Part of a small language model's weights: 28.4M parameters.
Each number is 50 + 10 x the weight over the matrix's rms, rounded and kept within 0 to 99. Layers, rows and columns count from 0.

# up: layer 6 MLP up, 1024x384, rms 0.0931, rows 216-232, columns 320-383
# down: layer 6 MLP down (transposed), 1024x384, rms 0.0831, rows 216-231, columns 320-383
# gate: layer 6 MLP gate, 1024x384, rms 0.0943, rows 217-232, columns 320-383
up216:36 75 38 61 37 56 44 23 51 52 58 55 53 46 45 46 53 50 45 39 48 30 61 34 62 54 49 60 59 66 31 53 74 54 60 62 44 50 40 52 49 43 41 43 51 44 50 54 57 36 72 56 69 55 53 71 49 50 45 47 47 57 61 48
down216:47 40 42 50 62 58 54 40 53 41 52 46 59 64 60 59 59 42 46 50 46 44 46 65 48 42 47 63 56 45 62 53 58 36 46 45 45 61 38 62 41 64 55 48 61 58 34 37 57 47 59 78 52 50 21 25 47 53 52 64 48 44 58 50
gate217:57 63 38 45 48 37 46 50 53 38 50 42 53 46 46 54 44 67 76 53 33 32 44 43 53 31 69 59 75 49 37 54 66 43 36 30 53 43 61 45 72 42 50 44 69 47 47 32 57 45 43 52 51 73 74 30 54 64 44 67 43 60 44 56
up217:61 44 52 31 68 60 51 66 45 48 52 48 35 52 53 51 40 45 62 62 45 52 50 49 52 48 59 34 51 57 55 47 40 43 41 52 53 60 52 50 23 53 48 40 41 53 50 38 53 44 54 41 57 54 55 40 61 34 67 64 46 44 44 52
down217:47 55 66 52 61 70 67 51 64 61 44 33 44 54 43 33 47 44 63 62 44 61 65 66 47 58 46 40 36 64 56 51 45 41 47 63 42 58 63 55 30 57 47 40 31 53 40 60 52 41 28 43 43 41 53 62 57 39 60 29 50 32 50 44
gate218:68 45 45 69 54 52 52 45 65 56 42 45 56 36 59 58 63 46 49 51 47 54 63 43 61 48 49 50 60 60 41 44 57 59 53 49 56 51 29 63 56 54 48 42 58 47 56 48 54 50 44 52 60 59 57 48 53 63 51 39 44 55 54 52
up218:55 56 41 58 65 57 65 30 67 43 63 45 50 47 49 48 62 34 49 52 36 54 51 45 71 59 46 46 48 58 65 53 49 58 60 54 48 52 51 45 52 65 55 49 50 35 45 57 59 67 55 64 46 58 51 55 52 65 47 63 48 49 52 35
down218:62 45 40 56 42 39 24 52 51 42 60 40 60 44 54 36 49 63 41 45 35 55 67 54 57 47 52 29 57 63 49 59 28 49 44 25 62 51 46 43 33 32 33 63 54 54 44 54 47 44 55 42 48 54 66 44 32 44 36 63 58 69 49 40
gate219:56 35 63 60 37 52 53 49 57 48 57 37 54 62 42 55 38 37 53 56 51 49 33 53 54 33 63 61 55 38 53 43 40 48 72 32 58 42 37 56 49 59 53 40 41 47 55 58 50 46 50 74 54 38 46 49 29 56 38 44 44 47 52 45
up219:29 32 41 43 52 57 35 51 64 42 58 57 57 56 53 53 65 50 48 47 50 50 42 45 54 50 40 41 33 31 62 56 33 42 36 44 54 40 58 39 63 36 40 32 46 68 56 64 35 72 41 25 48 40 55 55 42 33 65 40 39 36 52 50
down219:43 24 51 37 58 44 31 49 36 52 59 47 52 43 62 54 65 52 55 33 41 45 29 63 49 49 53 50 51 48 46 45 62 45 43 37 52 57 61 39 38 45 57 48 57 52 37 28 60 64 45 48 38 54 42 31 52 49 48 55 40 53 57 62
gate220:24 57 48 48 57 61 47 33 64 52 54 50 53 59 44 62 44 31 42 47 53 64 56 36 56 69 70 46 39 63 44 51 60 48 61 63 47 41 59 38 48 44 55 36 51 36 30 50 61 32 57 56 49 42 58 60 63 42 57 40 59 51 54 52
up220:57 47 53 43 59 55 38 45 55 68 68 42 39 41 55 42 48 64 44 47 54 41 40 41 51 42 49 47 67 55 41 42 32 35 44 53 44 39 60 53 39 28 28 53 51 52 63 63 51 50 42 53 38 55 75 38 66 41 65 40 35 39 55 50
down220:33 81 31 51 62 46 15 71 59 48 38 57 53 58 40 58 43 52 42 30 46 45 45 45 30 52 73 60 51 55 45 48 43 50 41 42 43 46 58 55 58 55 36 50 38 55 50 46 57 61 55 56 43 45 38 35 42 37 58 47 47 59 50 60
gate221:68 37 43 40 50 65 49 50 59 56 56 40 50 62 45 52 48 55 60 58 42 50 50 61 41 32 58 37 39 40 43 38 44 46 57 38 40 52 44 37 57 43 64 48 66 56 58 54 51 44 54 58 53 46 54 49 63 51 49 53 50 38 61 52
up221:44 51 40 55 34 57 55 48 27 47 53 69 50 58 47 48 52 53 49 55 47 48 48 59 70 74 56 57 39 58 53 47 37 32 41 47 47 52 36 39 41 55 58 55 62 39 62 48 47 30 32 39 39 40 41 63 57 18 41 39 33 57 45 47
down221:51 50 66 47 41 40 30 47 40 51 44 43 59 56 48 39 56 48 56 58 39 50 61 52 44 39 51 50 52 51 53 54 40 48 43 60 31 48 56 52 56 67 44 43 48 69 67 68 49 45 47 46 52 58 31 44 53 68 50 62 55 45 45 42
gate222:50 60 49 37 45 56 45 47 34 53 42 49 58 40 49 47 53 40 47 50 45 62 67 41 28 49 45 48 74 48 62 61 51 44 37 67 63 62 54 37 52 39 59 47 52 60 38 51 42 42 46 56 51 46 36 50 49 47 47 58 38 48 53 46
up222:44 46 54 45 54 51 52 47 60 56 43 56 52 35 42 68 69 61 51 47 41 63 38 52 43 49 39 51 66 62 48 43 33 58 53 63 63 45 61 57 51 46 49 51 37 54 34 35 67 64 56 43 43 35 57 39 50 64 58 64 56 48 44 51
down222:54 52 49 48 51 37 51 38 52 54 43 60 62 65 64 21 52 47 52 63 48 57 37 60 59 49 53 49 41 47 38 50 53 43 61 60 35 48 62 45 48 49 45 59 65 28 30 39 59 35 65 48 42 61 37 48 53 53 36 58 49 48 44 58
gate223:54 37 60 50 35 48 55 45 46 37 43 46 64 52 60 42 32 54 66 47 54 57 57 59 37 51 46 44 33 63 26 50 63 39 49 37 43 40 59 52 49 59 64 43 47 55 47 61 54 59 44 53 45 45 54 60 66 50 49 63 50 48 51 52
up223:52 33 58 51 44 77 47 34 47 50 41 46 56 35 73 46 36 43 53 37 50 66 72 65 45 55 63 54 60 73 48 43 63 46 56 50 49 45 56 39 45 54 57 50 48 56 45 51 59 51 50 53 38 43 54 47 72 52 48 62 55 63 51 45
down223:48 61 71 49 36 47 52 51 48 42 48 59 63 45 52 58 44 20 44 45 50 54 63 60 44 63 79 47 53 42 40 49 54 54 38 52 62 59 41 50 59 45 55 50 42 62 45 47 61 45 46 47 50 42 51 28 57 50 66 54 47 58 50 46
gate224:57 51 49 44 56 35 49 54 69 61 59 60 40 60 56 55 50 48 51 49 50 60 71 49 53 33 26 63 34 42 32 48 47 44 41 44 53 61 43 43 66 52 67 40 58 55 65 47 56 51 50 64 64 47 61 56 44 50 63 64 49 27 29 39
up224:37 49 58 44 52 37 51 62 58 52 50 46 43 54 56 40 58 48 62 56 41 49 59 46 67 50 35 66 30 58 35 54 47 44 38 66 40 58 40 34 59 44 47 54 39 57 70 38 58 37 37 54 71 61 60 54 47 31 67 52 45 50 53 33
down224:24 53 47 52 48 49 47 51 60 37 54 64 44 45 45 42 53 38 46 65 64 41 37 45 44 51 50 52 50 51 56 51 54 52 49 60 41 56 40 45 55 35 59 50 40 51 60 39 61 56 58 47 46 62 58 51 48 51 32 54 41 73 53 58
gate225:48 66 40 47 47 49 62 37 59 51 49 62 43 44 41 49 50 64 62 52 68 49 42 51 42 51 45 52 45 36 43 64 55 49 53 40 55 48 71 53 37 50 67 36 46 31 33 53 71 57 69 66 63 46 64 48 64 40 36 43 50 69 40 42
up225:60 61 55 57 50 52 42 59 61 48 41 48 63 38 42 51 76 51 48 60 52 51 57 46 55 42 32 52 64 46 47 40 64 71 48 34 58 50 48 48 66 43 55 42 58 35 54 46 63 47 63 47 57 48 63 53 47 31 51 46 71 58 43 64
down225:43 45 43 58 64 55 52 36 58 49 26 57 67 29 35 49 57 50 52 60 41 46 48 44 55 70 45 54 64 38 60 36 45 53 57 46 46 51 58 47 50 30 44 61 46 62 56 54 47 56 59 57 58 47 52 42 39 46 39 53 55 66 52 58
gate226:37 43 56 54 48 67 43 60 48 34 46 51 45 15 56 52 68 38 53 52 48 50 33 51 53 45 53 47 52 42 55 45 43 39 53 38 56 72 38 48 61 39 65 48 54 73 40 49 51 39 51 39 48 41 52 51 64 20 33 38 36 47 46 64
up226:53 58 46 41 59 52 52 53 36 62 70 54 56 66 46 58 67 64 47 45 54 37 41 39 55 46 51 41 44 42 50 64 44 53 42 26 41 52 54 24 37 42 61 57 48 46 62 37 61 62 47 57 67 53 43 42 35 59 35 41 49 38 72 64
down226:53 53 39 59 45 50 67 53 52 65 46 42 71 51 53 30 61 52 48 55 53 51 55 73 47 64 70 45 42 48 46 36 49 54 50 63 54 58 52 57 47 48 58 58 29 69 65 63 47 62 55 47 44 71 50 46 58 45 48 43 60 56 52 56
gate227:50 44 41 48 48 42 36 58 71 55 41 56 44 59 57 62 50 49 34 55 51 49 55 44 45 52 70 54 54 47 51 48 48 64 52 51 57 44 49 32 40 65 40 58 36 47 38 63 51 38 59 71 45 39 53 43 53 41 49 71 62 58 64 52
up227:55 45 46 62 53 48 52 60 45 50 39 40 67 67 48 36 50 54 49 61 39 46 43 28 42 50 42 36 79 49 52 58 48 46 51 51 45 58 72 73 49 58 44 74 62 51 55 61 42 47 41 48 46 48 40 38 56 53 61 42 36 52 57 65
down227:47 50 53 63 54 44 54 51 53 51 39 45 51 39 50 28 60 53 62 60 61 62 50 41 72 31 32 59 54 53 46 48 64 50 47 37 46 44 53 52 29 51 49 58 56 36 54 45 40 42 51 58 41 56 45 67 42 50 44 43 49 54 49 57
gate228:53 64 45 53 39 57 71 46 52 43 53 52 70 71 48 28 44 51 55 43 48 61 51 55 39 45 35 44 38 56 42 66 50 48 47 48 39 62 50 58 51 55 52 43 41 41 53 41 70 52 25 31 48 53 42 57 43 49 49 50 44 63 47 52
up228:48 62 62 22 46 46 55 34 37 40 47 70 50 50 50 40 65 46 48 39 68 64 64 58 41 51 44 59 54 53 49 40 53 48 64 52 49 61 39 58 42 58 41 51 53 42 40 34 50 42 34 50 32 47 55 64 45 54 42 54 42 65 26 43
down228:47 59 56 53 56 53 58 40 55 38 42 70 46 29 58 58 47 36 39 45 65 51 68 62 58 54 67 45 61 34 62 42 46 56 40 55 48 40 49 44 46 46 50 46 50 55 36 40 36 50 39 37 38 37 40 47 33 41 39 40 43 39 42 55
gate229:47 60 31 49 50 49 62 51 42 54 49 59 49 48 53 45 49 46 44 35 49 31 54 37 66 48 40 57 60 50 49 50 53 52 51 46 54 53 45 50 51 33 54 56 52 50 45 37 74 59 38 43 54 51 41 44 60 45 46 59 67 60 51 71
up229:49 49 54 43 49 42 51 64 59 56 47 50 49 43 56 67 48 49 63 60 42 49 48 45 36 50 54 62 54 70 46 50 40 41 54 27 52 60 52 44 57 35 76 50 64 52 30 49 53 51 41 47 69 45 64 54 53 57 44 38 70 46 57 50
down229:49 48 54 52 48 50 57 48 43 54 61 52 51 51 48 57 46 49 61 42 32 71 51 73 60 60 43 64 61 53 43 53 47 37 53 45 69 59 46 47 39 51 47 49 46 52 48 54 42 61 44 47 57 57 57 45 36 24 45 53 35 61 61 50
gate230:52 40 52 66 34 52 54 52 54 27 47 38 46 63 37 54 45 58 70 49 46 42 47 40 42 44 46 45 49 61 45 58 61 68 62 63 63 52 31 42 43 56 51 46 46 58 68 41 71 52 55 52 57 59 62 44 51 49 55 62 55 62 45 37
up230:36 38 61 53 47 50 57 54 54 34 51 40 59 67 60 46 45 54 62 52 56 42 62 45 31 45 51 64 73 66 46 34 57 41 46 38 56 45 52 39 49 58 57 55 62 44 47 53 53 60 59 39 52 62 27 77 50 51 67 44 49 60 41 49
down230:48 47 37 44 40 52 52 46 37 45 62 61 58 41 58 44 58 56 42 62 51 45 46 54 66 67 43 43 51 69 53 65 51 30 29 52 54 61 33 49 46 40 60 62 45 38 55 43 63 44 49 65 66 51 14 47 55 48 40 57 34 68 46 52
gate231:72 38 50 73 46 64 48 53 68 64 63 57 70 59 48 40 63 47 68 40 38 39 45 51 50 31 53 65 63 47 42 67 47 43 52 44 46 57 39 60 71 55 52 66 56 32 47 35 38 59 47 47 48 59 48 56 37 51 46 47 46 46 49 69
up231:49 58 30 69 63 43 54 56 29 62 61 46 46 50 51 23 59 54 41 47 49 48 34 55 59 62 34 51 50 60 40 38 39 64 44 52 49 50 63 43 44 42 51 39 46 54 42 43 68 37 60 40 45 64 46 59 57 48 49 50 41 35 54 45
down231:61 45 58 45 56 40 61 59 68 41 55 56 50 50 44 46 42 50 61 48 39 50 42 58 67 39 48 53 54 51 55 39 40 64 47 44 42 64 50 52 46 24 50 62 46 44 62 68 52 45 54 44 35 31 23 34 44 40 44 48 34 61 51 46
gate232:40 55 50 66 52 61 58 41 46 56 42 42 71 50 38 65 65 53 54 52 58 45 54 52 49 50 33 61 87 49 43 49 48 56 62 49 66 58 49 48 52 46 31 28 54 76 57 36 42 61 64 47 52 62 48 58 34 48 51 54 51 61 59 57
up232:53 43 58 47 54 37 56 47 48 45 53 41 30 53 49 56 43 40 53 65 56 50 33 50 44 70 51 68 66 66 31 38 59 54 53 46 50 36 46 40 50 58 43 43 44 65 54 52 52 74 50 53 67 52 48 51 47 47 58 52 63 44 53 62